{
  "n_layer": 8,
  "d_model": 96,
  "n_head": 3,
  "n_kv_head": 3,
  "head_dim": 32,
  "d_mlp": 384,
  "vocab_size": 8192,
  "activation": "squared_relu",
  "norm": "layernorm",
  "norm_place": "pre",
  "norm_eps": 1e-06,
  "positions": "rope",
  "rope_base": 500000.0,
  "rope_fraction": 0.5,
  "qk_norm": true,
  "attn_scale": 0.25,
  "bias": "none",
  "tie_embeddings": false,
  "parallel_block": false,
  "init": "uniform",
  "init_std_qkv": 0.0818,
  "init_std_o": 0.0,
  "init_std_up": 0.0818,
  "init_std_down": 0.0,
  "optimizer": "muon_variant",
  "lr": 0.00259,
  "beta1": 0.93,
  "weight_decay": 0.14,
  "lr_head": 0.0117,
  "grad_clip": 1.0,
  "warmup_steps": 29,
  "schedule": "wsd",
  "decay_fraction": 1.0,
  "decay_shape": "linear",
  "final_lr_fraction": 0.0,
  "batch_tokens": 16384,
  "seq_len": 128,
  "doc_mask": true,
  "train_tokens": 93370000,
  "steps": 5699,
  "dataset": "wikipedia_en"
}
Each number is 128 + 32 x the weight over its row's rms, rounded and kept within 0 to 255. Layers, rows and columns count from 0. Numbers have three digits each. The size before them is the row's rms in percent of the matrix's.

# q: layer 4 attention query, 96x96, rms 0.0743, rows 89-95, columns 0-95
# k: layer 4 attention key, 96x96, rms 0.0751, rows 89-95, columns 0-95
# v: layer 4 attention value, 96x96, rms 0.0886, rows 64-95, columns 0-95
# o: layer 4 attention output (transposed), 96x96, rms 0.0668, rows 64-95, columns 0-95
# up: layer 4 MLP up, 384x96, rms 0.0918, rows 0-29, columns 0-95
# down: layer 4 MLP down (transposed), 384x96, rms 0.0814, rows 0-29, columns 0-95
q89 060:115173190144089179114149119088110125105142123175148084092122093138148165147116115161114140117140150041093127208129141126132195124066153107136078162111097088105068130116113135160122095114155113118143148086136149121101134114095105112082205167112124109127110097058181144100133172070163153123
k89 074:097118108116153172068122167185185139151110145117163139138133114124130147170123122104140161115119092153152141056062101134109166162156131197084164135095202108087141059155142083118164146157152159141141118205158150151112166122131119117116091134154094152129139136100218154122176155144166098112
q90 082:168149141101194072136110143179154102108121131109160120221103108138097107093099117126135083110126137148108192091105106144137122113182161153133123112181157166178113115139142121082202101164124139073102101077113120088147136088188112103129096127108158129109135142137048133092078098139079126076
k90 082:131128095120078071168218133100196119104112088114095117088109141114123095121191126135156151167104107152143095149159141113165178121109118104201159138118126136116117114106140142126084129117166157135128036130129143085121185154082094171158103127116139131124100079137086103159042104078110098144
q91 069:165141098151177145115054144147163140066114059156161103202122174116084137188066094099080154135157171154129096093146169166116127169151141142123112082099146142115084096132134134133077079098160158124120182091093109157123137149123113126174111095126129071145129154112120160101152112160162063113
k91 079:137116077169078165126181147166169105153158144116152116075140121111151121158090202117124130086108080132090148106037103124132168163128141110101157162106104132129131078077116073091143175079110115190142146174134139126192081103118147076136107144172143208151109166155120128124123113109117110143
q92 077:204114090137132097148159111060130162141130091151084177123146146103102204167154112219145106116104115123128098110140097128182078114093099163202103123166117174117097100177093111116109125124138184104086082120138176130118165119110150146105125128130155131108148148147072135089086055143142149118
k92 083:133128169175135146113106153162148080136040145178129101184112130132152095138089084129149169054144109120128130116119110083103093117090179146107121153110141223167107131112163102176156107119137133129115052129053131147174153116150174098111177099102141100117104115129076136099086088133106096149
q93 067:134179120173140189166136071099176173139149059170101132107145144138130103112090135185137099118116174178108102110148140089112102123092175150122095130176103131072163167147125104153117174117139104134116168111066115104131111200126138072087134074124097150116161129129103117125192098159087061158
k93 092:138138083116111001180085110129155097109121165142125164177120127092178141111145069122166112067139099101148134131116100118135149154168152134169120103120099172189146130081091078152096086138103158131106132177143143130098116117160182077125124114158136077143117117157151168133122170088115060150
q94 071:136158132120138055138154109178149154159092109127128126110077101111144128107118120114122103124098154091102089117053142184131103172168097179129135137153178103187145106057100148094160082130131093139147138105165119152124142104197210086129076153106127150153114161133115150157196182130077171130
k94 078:064091103083154096109102138137168135088173143146141112149176150096124115108160178077134152144168145185155162107133123113179143155096192097106132127139085085073137084140133100175106114132188145127145122208094140105160101088097150116092173120119150130177112108067136074095135088171155119172
q95 089:135111116172132075149127181205128067147116141086081137171164149099132160116059178106108155065156104113129096083125138110088145171128094073125140107112125170127199104130108111167144112112129057158155184191113129133157136124128107103102140113150162154134163144150141179109141120101056164151
k95 077:178091183169198172162123079145104116203111134182168146128099125129169080068174118092167164120131172213113163117149121112135076092104159118089150126144123138128120113161130149083124145088116122135074136179123109082102102085093132147148089119137179144108116101151105102118123171179115123087
v64 119:149088099158121130125165103111152091102146072124156146126167089092150144138150127174095113061167109160168188115145154103141150075144175074200161158093176083124184101132054163144146093162139109072166097099133099129138111125131160103126080204128141081121117144106094113110115172144140144158
o64 130:164119083039103092177140134100115155121155157118091128100097155158105159137138116142165086080152138184161133096175106128105162100095122116143114190118043162151180166128123158144126142142130152084095120111187163125138178167154159141066111097145125146098123073087174113089062103148124141132
v65 125:097091107138078106097106167207133162154138103120119124187095131131118116139179174166085123140104185177064086109121129074144120189112137112130103171092097137127100179137121197080110119089082134083129170074091140096121108164097119093140096109150137136150153151140193151100111102175147118163
o65 141:093100131115180140068168154157113191130171112135159130135087196137082108105106158109124071144097103136120072142121132120098132135150110144097100103139190186119127099191141151193201095145115097089104145118152132119153167078117127204107101111195121106104115136095104077079157141109139153119
v66 120:048133112116081064109071104133134137080092126117122154103142093161101153099154108103071124174148081108157137142158132091122160138142135105144104162184166180132203107128155158109103156092105077140131171124173121150086147115157112134171080181132139078128072085109141128109153089128147201162
o66 142:164096091155113150095101106124126090149102150130090159140163190110122142095190134107166162116161167137179113132108130096175164135095069123161101173078087143066115113128149096177072124133160108135148128172067134104073148099155100192065132123150156175077150091185162125106094102137138136138
v67 133:174140134142086116159172162174104114165120152153113164157121108146090115122129141103123070071110178101117168154131069112045064114110185139124187183158115144129137142062156079112149105123133100126163117131138089165138147131138113125137122096142181152072100070172113105087170111124143190082
o67 156:117153143114119175170127152156155132154059105119154152110155186105124051167049149174135130101100123094113095102104131159141194112116117064155067077122117136093169105144127091123155123114172172171138112080137130134138178130170109119140101148151124116183133109139092154062149132183077145083
v68 127:166116097118142090130112102111103150119090130178159145106140128153112155095176061125177114148114115144113086109078089106115140142105152110172138189120094126157157146112075115131104106195160113122114120129098145138041123218181113083157133110113103160160116157140126081102099198152147100047
o68 137:086132139110134191149155138095072151143095123108183139122127157138117116120104104206160143149084179132128132119155141109105141142071130095114068141151115095150041135133164100088132138119147227104158094103167089117146156119159059161133139102111111218088135095124105108137141129098144134181
v69 123:102146169061085124162132184112128163114090099153197120151078130140077171161163145163154093136154153066153110170156105117100189148141112084143110136166122092098070160127127185058122101125210141123125097064138092127136167099097156113176141131134130129113116120148128162120101070124149122158
o69 133:105114090160128140124127176155146106090141076146146108157097162113091119135163147105065134088165097065157102098140115144118172113141101128162165120128128195163181128159203155151082037141151141142137104114174096151072128060121144183091115118072132160111098162154147087128122152143160130080
v70 129:103133123145141105149150103118106090089151128172163107156138147059092158079188166180153117104091175101105102134111137148118093128146137110074128144067078175155123104148167108165063106193158130136109180066147055096126106143092119131144177096102138129121108123153156145211154117127147176120
o70 144:086139152107048157118115154168085162139143108122113147127138147144118127122077106088096126174164116175108153118154163161130145109160136081147165105048142071144130118168103109122165128102080147131119141102143111108097161124160092155222146101100148135132146093133121070161093189132074219106
v71 115:070101172108076100174128129126167160124092166127137157092150183059148133201146103140117120145171127091141137144191104064099170152136160026070170097151091152131127139102113158115112111133157117092094176142090096125075133137144118125133157103109157136114123051149129141110122115160132094161
o71 115:160081126125099179111129168118170116065157091142099163156167107127120103112176112144135146145166098078132188124136131131136167126125149066148121069075132157101075089183161173112126097190081162103149131157081152110127129053119138165122099126087114130129109125151190121108088192142173135080
v72 122:115182159091071153130193149139150128127105132194128122123108158119107186117092183078112094083104144160141085130089182133108115094160129101121150113105157138116163095141148149141073064080141067123164118118104132202140149119113143085145200165081110117127130131108165115088113172058113153152
o72 124:114150123099102050180148148129085116118120168156099114136142186071110160104129144108112153086177118162101129097117041176121179168119181106155128103130140126128131140159128105175103142119105153166176134114181177119111063113074173109094099146152129203145127120077144118131145112160074107080
v73 113:079129120150165097167135060126080124062127151066088139155084120102131148167197127081163062111110099140104130141132078150116134176192142125119130144144143151142134151119166089140136147137093161182126225126117103157138158155154102095105104105088102109144049097164122095116086152132145135101
o73 119:131153154215111124116078152170048127171111134120148167138176104128130118079081145132165150122150131144104157094091124124155127112121166099128129072147160133143042114128198127145122120131110139119116130112128145143142111180192127104155098095080171110089120051181055138102100089157155146155
v74 126:130179175132117168138182131076171101118127124135121068098133131085104103127087119140069251078128131147127119115120095118097135098179143122077157151117051139098112138084110125172117135154175115183106146125138127151131127155105116154126170103147133190152097108143188173079155088129145094132
o74 138:114096129147081186148142137118170152062159137108099139140121117114115074117133159110105121158159124118139142144139128171107152059125140077133161081106063126177070165129144148114116164092101077212154156122099116064114110135151135095176139148210146143170084139104146122157141165157136066075
v75 112:143112138160134159138117100048114106099063109164157149086082104129102143112101121162074160146175146206072128100173131167123135165146168133148094138112090120124114064107111137165115098162112108126147139072132147102144182091135131111121063174103177189151154148157122166134122152145205136081
o75 123:130117096153113174170192078129088147078113142106172157089104199123107146145110106182111105096102081104115133153136122109085172115084125091113110130165068156159150157131109157126179098155113066106118148180135093159148105120155147123109161025153141151154143102145096155199078155138129130152
v76 127:125143148055136069131095116109077121122066152139124121067115114117175155145104140149125069126104104145085154154156159166107095200114135120151078091182090103177144055100122115093119102125178163186172121157168127114127103141117160128140126106082162100139176094160137116117154155135115128216
o76 137:157203125147111132143130082140138138144135123088160148065142103087104148134131181127135172123159086075099118148076149124166168127130145148126136123170077152086106093144089176185163117177150114136091159129094127152087086136105063144163130128127057180115102106167212126117058122087131113139
v77 118:132079134159164152076139147164125121144143091134119164099188129124147158112188097102140094071103073167106148088107139147216183144091104081129147091156068103142167158122099129140096063090099099147122111145172080080127178135096105089143129094180138101094130091111162125119138174098132161152
o77 135:098170144124082156069158112118099177147154137161107083118097105117109187116117064140112127184102154132101092176130144141135144091061193143161128127124119158124168140173181132149081181131166151091075087090145168167128147130117122136152098117130130083151119042092174105105104167107148078153
v78 130:081143147155176091139152134148108177132105109131133153111125097101098138061183159097181144137124189139152143136098177092103129129188172111120120089119147133141150150075091125130164150128174133130114162134057192103067077149108150114187150119108134120069113119042144086118149131165075103159
o78 136:087144101118124164141129159097120126199123155182184173092101107103144140147142088108149113115173112149093145109163139113060078096115161123135137142118110116082074092159137104166120078147092143166173113131070092140094156162129080135137164185122111168095180132063167117108194137117186135077
v79 118:183146122087079107080091147135088097076095156133109188145137104134123181164101140128122082135167164128109153103136140142072148144142197082131132130117093180125181096088076133144149136098107085114109127124084125220189173134101102142143156175117083106122163163181131125110152142091132077109
o79 118:137160099156087071118154131197141186099149115143138155154167161101140130108073147223139113093116156059142130101110112143097156159142154148111083131170133086158129148107103078138133107107102185132187134174090131121134115120182154099062110114127091136135128079107164092176076114140064138140
v80 127:138115132105099057103147077126143109157155129088143119155120104106157130165093181192117118139094118166137119152140187165154139127109173143059171086127193095117148127127190111082097097075120083082135084153084043106139107118081162126157174109178144135144152176155142149143154112128099132090
o80 133:078122156063139058165111125136107107096119125182083134204123105082075083133177143139161084125133102124117166163141111142167094129181148141139188106128158143081144141172083112138167091213097171159118111142109136166102160117115125093117109141158197155117094097116129104114079128123083144156
v81 126:096067160179121139138157092114124167164113124092124130134147114126136148125136203150129098116105116126143081128170170135140115123106140142173131155105155187078142038171103070067154185143142149117143157137136127126136133049080148163137099188142120067086120102168076122169123153063123129104
o81 138:138113142138091051177096087134070168187163154135098160148142104129170156160170131100144118051154134145136076124112164098127135166149094146150137132141101146116131107092142062119177103115078135111120103167140199122124152132144113076104139136061155099160110078106113133172147135100115224124
v82 123:128209174120102168139118149157126153097063109072165154122087187125092191161139115165141090125111086154144101158123111133086101119074086124111072092177138084159127153101110169137141129135118163198141128087086085184134175100111082126169131097112087163151104139111116143190145119135159137112
o82 137:166176078179145155125123151219083135140126100100126128122118071073114130113121122125094139124170125116091170106103186190102143100113149127171121089152129157166166148130162089111139113101107145126150104164150077156155134100105134180129101109083153154080146132163113126153168074134020075125
v83 129:107139124180141142147211113170140133189140034100094162122082073100191089080095142124065139153122126077120143100128119165150155163124119129129126158139118128093144074134186095115118134140136094152083107089150099149138113105156125156112096091153096115055161100151131155162177177094137161146
o83 138:069140132137113102087165083163184139157114203137132119146090169126152109107166133131126137173139102172123128127105140148154112076105101180096103134108094085115132109091169143113140169199173056160130103127193142142105168077169172075113089154100118095110133080165114146122097148133117156055
v84 119:173126089212105140126121148103151056124112106094084137126109090142093114052108197107133102073144143110110125069090170125128132130111098144139095105168121129154126155174142157175085111201127148151129065155166110104104093109174151134153115142132141109176120088105094101196176154126168149152
o84 129:182125076091095109116117087117108117153105113098148122075131146125096128156158147118125128159083120174115077209106141158121183135136082171182139120122075112099143137155068167116094156130076094172105118085153104165140185137125066129157156119142097135152171159150171156154126053176077161122
v85 124:131053138126101113121060138129151132101148170171101126096088131102111079131124073177117089106153110112173109138069096134099146114175177105123145128102097135143131118120130139176132099125135162052136154134132098151143088159151149158151074108125130171183215120184128124170136207073086126106
o85 139:148096197116170145128100175093098103099172176071091210124128166145162107085099166183114061131093155118157141102128111166123170111134139129082126139143094124085133127113044187115142190171124138110138108108162117113138098095097094129129138181119118137112156081149139071145082137155114171132
v86 123:142105116110113170129081116151181063133148132146134141141157126069119195121116110086135104103168040135122186082138061161105143137134099119139163138097193118109128080129140084164116150085148195126136133164145090098059118091114182157090139119102177094172143144162134106121127155173086123147
o86 138:195133171120150158167151093079131137129131086108096092140171045097183117109122133148142121098128130157149137139097076125095122087118102094157130161153158145118102169133083110167081127163127140116046182125189187153073138172096168129160125154151102109136127093176076097157074160099139136115
v87 135:104159114088103151119135082104173093120120142134160156145104106115083126129182088101170128183134099101068141119118119187148160114153131123175117219167122108185074090074176172106070158092111124097106104136130115147119143126146131149169194152131124146119186098158083063107091129136080103116
o87 154:084127187175119120155188137153077135127083106128123097090125153103137109125139194164116165123120114077126113141171107141095112112086116135126135149174164052111125150168114109166058159116070138141092125107199166129098095105149115163089177149113170105142111173175161117068104125067174141129
v88 118:151183167144096137154120131065101078136108164094145138117180124077135113132186077163083181109109120108149119132133123168091156105177163163173119109143156130144104177138107143099171105146084153107114142193073168085148121129157155127168117093094138105070130124091110124104173064086127172060
o88 125:179102147151092123141097133118140092077123147130135125145129118135135125172143119179113128058205148123113114065186136169074114140086137082119122159068111119147157084143124206107153169133079104162103114145072115132187154150159077116164143160137159113118079132105149134040149108175146101138
v89 125:148166147153139159146117145114144138086103195171108155099148106126162132055179156159141114079110130139056127167122125165145112083124166078196125085162073152152105121161140144095133106091098134104106074153147196117133089144129112076188157124133102158129107099148077063131064117095156120129
o89 137:102166144148102121085080142169085110131119141130134121116128116186065186156097155165071192089089093110121070135106101125123165182128170178122128127098105081140128136187167115143082209144118114115118097150159136088200110121138061115109145120123121142124076176083188146120148129148120146123
v90 118:164114085113097158097117140113118098098123141114119139148087095125171132140125117185141155128108095104067155071183193160092123102105142158150114172080132168141143119104095141070168116151144130135154138158182142195121146132134117107101182161106084169156136069159202128180097059166106140078
o90 139:104111088106128113114118137182150169088154127115086111143135129129153079086137128086145186081099057143123104094150179140146142157100101075150163168118125106141164160135097084104141123108105132115150149140126144147108102191179108140091133126200088131172067187133170170100099106095084173207
v91 124:146121152130098131161149147154137080157176148106108113101094111102155160142101156113065090135140177113104146099083085106116026093102074167140114184117129131116149181122137160143131117100155142129177199153090204172164098102103080131172080099107164137135092167134145109185160150126124106132
o91 134:180114062123112095173169119140174122176170144043108159117112139105120085084097163150155117128126167138047100097077137169103120182103148158088131096119150151091162135103124131146187152099152130123103167159126113105161112128096123128150171133159128157098198140148061143078161141123101111067
v92 114:156098160103161167120141148127147102208111141171131085104087110187144129056104120095162089127176153159115137102104137171129104140132141114127200116124067166079166079128093062102148116141138115118142121095086158108094146132078148161120167162141121151162203184174117113091151113132175115163
o92 122:072122139134091158111169130100141171140135136122151139086149076151185148174137113124148074109058106094108132182073069112092181152135159121135130123148111114138099128092113089093127087200221144105156125157146124121119103097136171090152217141143121170174109131079103123170123116131120103103
v93 111:105154127059199085101099096090112123132109139151090200117126126125137121105146154127106107129083115136185108111137158119107120167139162086188143087113152105147084112102148087113132099087181070120141160112129214108191161056130121134143145137195171119093153176153156111120144117148091169102
o93 131:119173092166133136189102112149163100100123108150161177143070108143143182079094124121104142109154079120109088134124102086093092117139180119088132096155196122146237130116087114163134146177131127129139104079064145104096132112135114055082169123127125161123117106135153128154161166111179142174
v94 130:116100152148143127147112125108103116089097193134160161092141132131083054133136117169160182061115150137178123145083182141142166151080150155101113125112176115104098098049135178148119152130116132122130160086198108148199106139124108113108075134157113097180081163134168115118117117057169131100
o94 145:098119112170151134175086104167092109096154129147131140090181160126115127179116143080115077178109171145169140122087158074126089112090099070127145105136102159129226135154107138096113152107123120124158130120135107179124056123132110104124130131131182087127137128097187090162110077215130122184
v95 109:123094142124124171101103109175182120090156130112145132052123162151126118109074140086148143063148132115144144147163118151135133096175128121156119133156139125095110183170057090128110141159124086074153138103147115171171123138174124144157174128104094141084153156164212186133065164112075084170
o95 110:075063158111147131166110163108123080124230120118054092098155139174155156090139169148126104094103135144155121148179075155148115154097150153114111121133159115099120133136185108159147096088158068174127105089168147095154072117132183085101126134102094124155138114161149128193162081148113120102
up0 095:126130106144179133159148123124119108210134109078105108154146184158067131102113131159141159200145094095134183155137112093165122148104156145139141152137066131144144185081190124146098169126059100124097135144181148135102053094114167137074143131096090094143075155067137112159136098127116149124
down0 099:146139124107085086161112179115145100126082084191153144138125132151166115133134152149127182134102120126096160173109076086142143110139154153182097105184118138111184164150115143104143111092111120164134178115102115125123095045134125199100178152099106140121093106136064108198114179140063072098
up1 096:089123094116128156130104188149100146107166123170109154113127143099103110159067134097086109167103132124194132111158190191125141110207127124138212148135144126147121145157129053114136153153129116119132135095194092073098145167109127190178099079156142123118113119173141131132086114118052148154
down1 098:100130101074115137092127072163179128148161174148141153173064073092137109131185112185135133141129143133142138102101072134091116147146156147143061166130122127097170199166147096150150117145191064134094147119137116153131135123118126109096190086067130095107073104127133118109187081135132180136
up2 092:173153126113154074156116099128121107142177138141103081126087093114063205185157131070156148127134091114125114124086097076092126125169143097146160116120110132118144112146136168143112191142126175129039115113174145092146170040157165078145162111115141104138141068150123138153093145136134164083
down2 094:099207067096096106111143116044179126097110167102104123150180170068142104126084129138110118147132151134172186120161101100172129166160164108127078110128157144118111117090171132202137123146115136104166148147127121183130162128177119155187088116150122111103074162104083100135151077137134094098
up3 090:120064090099117140040063123157153099149062078111153093141115156119119137096154159124188155162152141142121158134146155198104098084097109115169156161099122112135125196133092142133132160056102079138124166152159095165097133151145126133114147158122146097133160163147065137161185144098176147144
down3 088:149107102116131125129128144109121072115166167120120141125148122095072169117161121101147211130121150155149132065061168110127146131104156100085146151120143113166077031174118108172106147165177134165063111107148142122104101182115115108131160089178169143142095096137139128160119158105179051100
up4 095:130153049156127109098092139137111152137167081163129130131142143121114140121086112188212126151163118189151054136169102191108174108085154082129115173174113160117128162170115147148155138130152166175191109115105141105138110098154118157112098099168110104097146169087162110110077092170143116181
down4 099:161111109111108118068133101128185121167128133094159128056150104106165114183114145139135171138153169167148121091092122146052102141179069143127190128108159119143159077142134172083132122114084119188124084119119149098101170101154123085119134117138175112109181112169137194083136092083156069131
up5 098:148114091104129181125154127114083154104177100176111091107140106094089158140104154146116123170137168076097141072196088115151105108110141110135123069068082170160151136165131145148108137083155102107150100152128173199082113105098126151087175126147157161102114094084098107187131133183070124177
down5 100:146140094105082117116095056171068141091147153095122103159099122137132165107126089138115125142140106143162069165094189126104099163166071089160100164099107103106118129115119179148102129214174133090173147160162148105196132131157123099103123140139093147099168107153153193153165079099154135079
up6 112:126139108132139178109095115136129093075133178090072170093115154128120137152087115109068110155105126157168126095164198193139130089162130073168172096132121122103154145177133157158107156151152110083113056104132092092061149139161122105117125158150077137169142091199131167158107126155152068113
down6 099:102134096113148128195147119122181111156157164151088125093054063155122115120148140132099156109116100113129187136149160180124098111124132154088099101172140076148134163196096144110116122120136138073129133114197156121106154164113134186189121096053059131127170123119071145143163108100121071117
up7 084:121135081131116119121132069158155086133182165115138170142040136105105143113111166188133133084088138130140083078112102152123095133083116148072119106133161137101109178108098126052212172164130059165128078114107120073124132133128152138121139162144147137122155157176139106180173106123087118169
down7 095:127147089171065169072196172106114140129133107158132105114106096117107180172071120084169128153137181165148106137163099125157105157136092068184119084071168149171085097138106164147164060138103132114131090107147170100071153129124133098112155112079174117127136120126101105124120158175173108101
up8 104:134135124147119138136198169148042091064117133074155125113147105140066125144157161092084148117172116075125145120132170071202124117145169143127110095101199123176088107166139083133135125126156131095092129096128136105137106124128177132089129067088189132124101121098135090129067136139110147069
down8 101:082128120132139154129107162190078191094114134152157089133097143119128086133197163170167150114075175147091103120131104108118109182082135107175182124070087149088100171138166083137156152081089090150112146136228120097109149079151122106090094109144152130125151127135166154147131124120155091088
up9 094:107100161041167087147179148123092105191135135153083125141102151092143081140071166104113113121146129067129164099172214149101132102203093145118148143191128154160125138047110129157142061193149096148134113148115105125107088114093089104131128111119098099145125158139124095126115133099127131107
down9 093:168108133160125109111101132114093148145116160111059116155115174113136138111115099165114164148153162152141120143165107123116145163133129132203166130124148149110207193142206121096062165104105114102098091116167103170159102127100127133164082162154067127091142161103144102098092059080072077147
up10 098:160086149119153109097153131119121146145053110136155098159085125152120157144113171164206091095134094150137118209127112134113165123116138086058082100106116127133122137108130147098155178116117182113126144100129105120161173147093129138190192151161058202091183094139106149182159150117101121115
down10 102:137149182150116082185079150137164123117151110093125144143138100055102142179117166067053146151160140126147168113174112065153171088127088151127106097160104100099175114130176125109093098085161076110161136101189107170149140095146196130139140166134091080106100165093139124140085124145117137146
up11 099:145129107142159194081154157128129101159091100094095092181120145107149128162151164190059141103111149078118133163097155140139168175115158150165121095107132206161113157126139107160122111107137171107107134074161148081151060113150095120086091136140059136137172115127148079133138118041136120089
down11 102:117154149142072098104127118122149133108120170196144130188088154147181132106101107180160101081129172126124116135113115122157150113122070154117127138117153120154110143117099114150102092071097116118122090165168165080053143162178097136183167196110088184138083122129109063136071110079152151172
up12 100:135164151111146159119118141137094130118058191122085162083138098139149092159096086118071141107091111139109054162111069134208139166112101142156159142133138167104108099177173120075136169178096152130089093155141093134108152133148144097176156087132106078120149167174177095161143159103098158113
down12 104:210092107083133114132128147153208192085096172119125139076139123126137148125127168148191162127097153072119060158146101143137133116133147106171117141132135080142098072198150092173132114151098121039111096144154153122145133106170101095108149061106158095145130151124105133120145154131138074145
up13 110:086111088163139101127137177151090118098133122105100162160156093119116132104173129129144198128154095061097147158165115116179124181132137117166170127145107150149149093126154121074100128154062174123197108064057141109102111169135174152105107138176099172101113168131174101134086126143064118170
down13 106:101129105135162134157122160094109129091184117057100168106121117150135127126148143118157086095080129127084133148225099139127141132071152100150147183183119086165133120087114052104166131112095089126119169105185076151101147150153161163145064089149143129147141190133134116151136143108060155158
up14 099:109157155113109143117142095136164145079153212078202130111104135098123130118064101153144170109145145136097152156134084152113185108175119168138127081113094117163138087100184100127135108110116194083113109164146137128125144193174173135074087101208150120136084130100157096132095149150130117174
down14 098:168087088139171101143093209120072125103132129096180139207152145163095160075131125152142119114099118114096135170148180136129111112134102120094145138166034167123128116089156132138160113086107091116158095084147097192119096179175129117139147163092177109132152130077141129112118184139118076113
up15 104:105147090138155121141118158113093147125117168034127158099088177159135136099115197120131147110168169085132142169160188191123132077153161182108137091093115081105107147124150100135152152130208099111075155111101127103144146157129169045145137112107138094079105093183148133140092133117111158107
down15 108:134168088154120200206132083119114168101146135125126146090130100101118098106155196131144119103106087160157151129141103094149143085182097103132138135157134096178082094105125059089101176190093138080135175157107191131140107113149152145127104170170055110113130175126133105115171098108097155097
up16 103:095112102153121128088156110136167156114151108154112089096122148099109105118128156157046133132089133133158081101109094152124107149120140162141082124183132139115100113090157033095079168099095146144134137127147110160156166086100181101119161152187191166157157160142124182173118106089036152118
down16 102:139112156077158119129078125111132105139097142142121133146156141086094173188067112161159114110140114116128115135111105123124154105128135126163165127095174174140096140029161133134156092141097117102130084089039137120149091154137134149132203163106193176134170106126200124061155091132167112101
up17 094:118123088051118165080134080117159134083156099145187105113128152168092059171185154145165101154147153137152116125125156139105121150121158122102160072147106138188142134198152134117167120158069105122140137145078094152108106110108178127070113083122093084132080140158122077174091138177133143083
down17 100:113132120097167123217113126118109091175191096108185153129155115164143146134070129108110153115084044137177055110181105131175124131093140135112115149158147135092164116116128089094151184166063170120128119125115135116111135082135153162140158123116135078178103150137196118150147083077101132125
up18 092:098092091156121148094134119163116110152125185075150113136137136128083131111112156118144179129085126070169100157124148102113137137079155168093078047093089140121103131142139121100137156123118134092095118097180122096108103116134063094081186128190121092162042182165143154149084183149088119134
down18 101:158131177074155120121144146085103163185123113100100084058127127097122135113132153127137158103163178137116134090182179103132090193165095135125098143129214098128182108137086111144148127171103098161168106165138077158148111160098111144143119079091185159110110047117114126059137142099121130117
up19 095:185117160110143067142107130104176095132113154121123147101124075139092140072134115116143134180151120139131125117162166202158159084145138125105147125138140135138117119084127108127192126061096087242128141067150107151172152075162102124164136115111146073148124160162106089127155176137078181119
down19 097:191097169126107132087119167132115174154079152120187089145117130096107096121101089115164121121075194127127111155153088151115207130111118154134098179136148126129130121183165032160106105129119127091117113108062133184147119125138137190070142160145063134106100125095135114121110146157130143192
up20 093:130170132107195101144088112147118151117075105168121147134108149137152160133132180145104163120194100135160087167149078120130105128175144148112098090115170141166070123197151125135140119129058201175084119140152049147146183148090108118131119110135169129061147157121111113122101067103103097162
down20 088:112115157156100165072149084144138132154110129115112088104149136107143104129089189108162084090138166181102118119097157096147120065142130115099165160087130149121124136106093214109094146110096059155070104183123127101155161051139173128145188108126193144188138166122119161139121102133109165165
up21 106:138173157116152142127091145141087067186094118096142091091108166142092085124100105130102181106138146116172074080169199112137179111139154176144086151143180145154094111171173163166097114092170146118123135089049095137165078108155160141076118152097131150113119116136145113096084119138107141068
down21 100:146087152150158171095103090130148147129185190133137140093165096137117130087144152100161136099103124108081149161102113160134130098032134093126119098080115150123132151135098183075172102150097106127153120098144105121061179129147175112055158126120198153157121152159116186115170058162137135132
up22 111:163125134090117165070130142188126103092138173064135111116066178130129134128144139080149150169073151136130063175109142151130145137128199100127131134155125132095125182109140151095177154137161084153053109128114178127117132130139117058155136135087166096136082144105132066170171141124062114089
down22 101:136118156120110114122177139159123127145140126163080169161132083122144152063112063111200136095118106058079119132093097168086137167131117066182114094208118147125140079148109154148103116090141141133154148129120139082100158169119073146156159154122189148111115112172176106168162091062142120125
up23 096:167140153138120103130107135104099092109126087141161135077143100158121075134184136096069098095127187210108145120116143149136142123090099145161210152137143066133133165143116135132177131074124097103072129103102070150156110114086129095087193153167125167105059143116155118137090135125134198098
down23 094:138167114135093117170116142124169081081112152117114227138099135111143179111113161134133085144145160105138052166083131150075121137149075075143157190130118122187071111146134102123116125166114179149139120091113160146143222113135106109086072115136133148122184143105118125149140121116115058148
up24 099:116119175148143134083118144123172153076122135100146133120095085088209116088104114165176113124098141134154155057185181138120157152105111133061179132133166137148101140111113134098132137186103185175145096120151152170113110086127101115147076124158072148083093196142096125090111186128130101172
down24 100:123169129138139118238156149066112122159134146114159131099132178118111203113139145095094137108170136117140137053100105142090131145099120167174144117083071202126150109140122123099174112116147058121105112138156122108169113119142174107132103113125022115108168154145148102151138170114095115114
up25 085:151153102142198100117159057127106149113085142105213111161113108118065150164110149118116134092177143116152107139121178114119112208193145158091126152137130113156100110130110095095133141141118174134129177167125079108194130143068107137129173159158102189152193185119149130160100144124159130134
down25 092:130166129145090130099149100112147057116106152117088167162122097144157132087088125101109129116079146134061103111087087144159165093142174079161129121165159150176164105089131102154120155117158108151116120113093181154095205121176165155224145146114193081075129066159130139135144117133113125123
up26 113:192128106123135141165137134142193142127183155098113084161093098086142162121147116108099172154105153173135108139153154122115070004083122177169192095114101154108118147112147174117173170117115100147095136116164128132137097130147129108135064161146116143157121132133110084132099063164074142156
down26 104:198136142090091153081113105185165148135159111084114138104094088140149163114122099150160091128094175162134135101104087169085151098071138099090117131070153150110106120134070100116134117103172107143110150178149163127118164084119147148076081132156225169135080102154121163173149176144143102155
up27 101:077075141116134110196165114135122101114093148136153154122116156091123200111157068101162104130152140173094132089112162176084120091134166163133176128145145138154054166120114113129130135187143114164132103132177127078074189095137121112116127086201149163120132115096118075122092167139076162173
down27 101:180074111163149111047189176141100113086071131093109136125144057127152166145121165115211128110141117110098076187161097118117111137115104120155147080115178114118123131139162137089134110139130210100116108149130134138173090150087129130177133140139119087125130134151166170076164106180093167112
up28 096:154117173134078154106103082142132099116121132146153150158104138077110198112112101122193125089180127099152147093132099099173173134116082115083136106104169144055138132070149064114117139160143209102193117106109184109159158141156151129140122151129131110125158073140146132094121123214106106089
down28 107:111123171079149124171152134141123180205121124138140095067112146198081151148100082133121132162157103106149189105152122162093110081167149112045101150207143106116156053135136109160122094080157113148120154144133136138134130135108090104122127101156100183118148117118123161166055132137167094090
up29 092:103125141113129098151129153201143159123146177089137095110111136154140137098137107127130149137142116136155107155142105106067096094128210156139150107107119173143150125148116188145072141142113148184140084065160162173071140135138200102086092172105137126128054091161132169154064110123069168087
down29 098:183139087118154128144159128075114181142160124139120141176110074073100096116171113138113167118132133146110090126037172170102153144134075136092133135117155088143152143143188108167134100123117083131142219142145110188144204168141137136147155106146093078090170116117111098091138098139074101128